python train.py --activation="tanh_gelu" --init="trunc" --init_std_qkv=0.03 --init_std_o=0.0 --beta1=0.93 --lr_head=0.0105 --train_tokens=499100000 --steps=3844
Each number is 500 + 40 x the weight over its row's rms, rounded and kept within 0 to 999. Layers, rows and columns count from 0. Numbers have three digits each. The size before them is the row's rms in percent of the matrix's.

# layer 10 MLP down, 256x1024, rms 0.155, rows 166-255, columns 192-223
103:500498472463515447471531549486560499434546574480504472493510507521506509457502488413553556547531
096:457441529516495470539454520561487531483516558524469433492552545533420537476418506470562481445492
103:488447546505491450517491515458477515483561463508475544532492432540459394491529515465541481486409
095:476512483573491484518452496513523439468548483606451515454504510448449502550503529492552497579493
101:470518567449471565559457499467525498446544522465441510449487484563421449557509577485481466502486
096:470560496505496495532575448581565447526498495475490418586430485519549467451562537478578538471507
109:511460535424413483488565450474465505479503501475466495509557532547417449495527493490512454462493
100:469497434536490505473450483542422502479494501527491457408529527483455558497525482450490487555497
101:492426455459415460449498435494524497482460496538545472512518482428496491526497468515536488472532
101:461529497469500479460492458529508491542479491478446485469573464473520489508495506460498557430454
098:437491420468517476512534453507497533527476531514454567466479469534504530555498488580444507441577
097:563532520496502499493502518524483466480563502485534558493496437498555479408521507490497554442493
101:524476483495486471512518514551467549608497558492509433490545510434495500385441508453531531460483
097:446564480558548459522554497446452506483486573487554528512451429496548475557474519517512564546508
102:451497467473443468522484485467512524510546444445539387521547499428496482572539499511530463558545
100:519486492613643474466507516454478483523463451613610444568489570456546480476531489548475473507505
097:454552556535557457521467494501469441487438458562428597532468498469541425415526492414519539434512
101:570481488470512401588472505487503510493460513558506510442546511503501571502517555422518466544510
096:529576507586543501448454531495574464500441488501489541522520530548429500429542509484560427549463
101:483393517567509446451550498497503490467494567488502447566530514555555533467444547535447517461508
097:509469475517539482461443563502451493541475518506483523511504527492591544488491480464533511515487
099:526513488539528537477537446511529522485480479530497490479465436501459500552442425456531416607485
096:498430569497499478567552421472392527510575464464519539491513528534498487614572524496485431438484
096:599458440403498481406510563475500436517418435551603531508479565535477512495452509503459500466519
100:541395522496503455454555438475481457486526424454494503509452505552457462576536484503435514528458
094:482529494488535448536510438490477483536436554510498451479460510576500568440497482523477535490512
099:494484554482474517450471471517467463493494530469476512542482455488508532529439521417525506503474
102:501587470461513496517550506413482479524507471530477504505472573525377470524476450373544517540508
099:400424371560463532559478502440455482444482507469507512509515557452525438511462537443468530520447
103:523500560512511473489481514574478495464479575442511498445527393517502440505483501556444464447410
097:621515483464503515482522580577523501477489475570506468496478558450545486496510487482497508490558
100:431498468552497517480465541505475516471524474529470495456541479503557463519499502450500441497523
099:517558551487514536474576474551520527531498538472430466454532513482549477515464546429530487563462
099:507498529546525553555551481516466602401489494444482565523524563485463480484571473457565525481598
099:558500498479486596501433472482496479514562539528474510577441560467446486531490539421440508487542
101:461498499451450537462499519536486532502485451433551542575489566474464512414508498520441524472538
095:532474454478490476579505486479507519476554569539425513475520488464435555547480511486474468455479
102:558461504497485524497543517492585474445529550506457471491441527473639468514398537538541531537533
101:471488493519470491522430572460507507456540441424443477450488455463555543507495499474553460466518
103:495453518609508512467459490446495510543520574523507477532490486523432520484521453448498440408509
098:504589515520547524536538523519433536520464453439418541604570435501448566455611563590519516526529
100:483593485467526474547486515481501497490471457554480533546529513532460530503479496459557573439529
095:500571539437497510483550557426452476521529533494488517592563501520547435513483537561537473468487
097:494581511527515472481495526523556574533542480424500492539541453557435516499459457516487471420547
095:502467524493504449538547463421549433481510484592523482505479518569498466507492447507570462489475
099:511485476605483512597510494465523475509542417524439436496556515518493436462511458505484471473500
098:457455462522556505517490513485506533515425525467450523583535447512478540524585496509540533504507
096:514498477493488506497561529529512516408456496564509486470531559509579515489481496484409472525468
104:482548492489537482564540451487540444488561476554493491424533512514547438442574468528490496498492
108:527510531505534474546473514455555560593544439535476521393487445514523436443480413475477541414506
102:513496570561495556522421505515517510452556471446481401537425553525548456558474482539542527444492
097:572477466460554580564526490491516519493478496469476503485509498480483547602417533521500536492481
103:466497422462466513521550510488522477497502538432409449485562534525466503456473504526477488542506
099:473507490452515556479585489541489529522523479395464501496489516449536483511544506424538498601432
099:522527464522467512424514554531489562471537575511478524479417493475447426461454518435502423439521
100:479379525459493540526458525499516542517467515521583427506493433494523488564545496538486494446560
097:517480481516485440507523453489434499547437535519572476499593501512514509477541414575508499477509
103:472520493586454562460451494428475510505462442521501478546482506471567531425523504437472555480536
098:513479488503528524511476541503498505434473494504546549481475499517467518548526485481409473541538
104:513516481503458496533524579487554553547535509502434556557435500461441481544556439536463462544404
101:549504512437493485448530481468426540523485501539467511541473487567562512508479536458506470489507
100:369562464488481533501477521569482473516551465510402525499479514449471531490488530520509530472529
105:474454561503523431479453493506496450476515542512473455472405506523476541497539493510552548427518
102:466484456505515440528511506471554463496409428435509484564468459450451507410544544481494492516477
105:457520557507489430405496465491531462519518508490608489514446490522492520490475541458518448489574
099:506494517496516521451530543565542487457508440500557431491588510480513487481557508567516497475516
098:488486451498533381484456469465496508504502520487515551571424497592559460531450496457453524404517
100:387570525433483532450441481531514507509488520493508523542519502486444460503573579524526454534396
100:520475470501516502496466437441434541463447484528525529449625524416491515406513439502533523528528
101:528541450469492502528423484451518494524426514441420512519405449452496544503460512500487520472551
098:562526463513479484493548561490482508509516453489524451600501467504560478513507508532505538541498
099:478537510447429475571531509505466482535465494540516491486493515524417447535498548522447497505482
095:559520528446478530467521536475442534435509483473458470485485433449555571418440496494490518477489
098:569540530451475533473488527463524507404457520470469543469516456490500531502468504447517526500559
097:549511500488537481496549496587513452529446397472481505514465455435523483538539462474495438496506
102:461408541472502457473399456491492505522462593446543502494421416472466544464523536448505541454430
099:594543505567478496499449560443459457536404517499479535496531619508463529482580428471501536525502
100:526484490491453449526562527501507501470493508497507468459450569521476503535430509485502577440476
099:471504522528522504524578533481444492517509410535512512477465478507491528416510502493575502526478
099:506569488448579475536519509555514478468475526436513507513418453544423491504470463517506445432461
104:564474427476486488528512468433517508563550516461462561564556506486438473487534516580545521492421
102:549403527480461517484473531439380450470554480515546405471553511560530489550461444434518509434533
104:508471524511430466485538497500497509559463506520521556499515531428513506530514516484471476483465
103:527597507516510452503584471471459473523487495585470461551585563506548565570484464539504570485494
101:533546566472480473472500523553477485504524503591492472523535443508507469533444519568462603544459
105:459446541558524529538526385507493508482516525498522506498515502606499508509526528479455490519469
097:586492574479521505452530450503575478581469458534473499523550461492499528449519544461459513444491
099:447455467451447558518507515508491502508495464558574514528473505472461580480493555439495513494560
097:427491426432438585505478478517526513475510463418542450472504471546514523500502545534420519444544
102:483502474476536490507438479544519454529537461491460494475513499501551488566526537543567553471484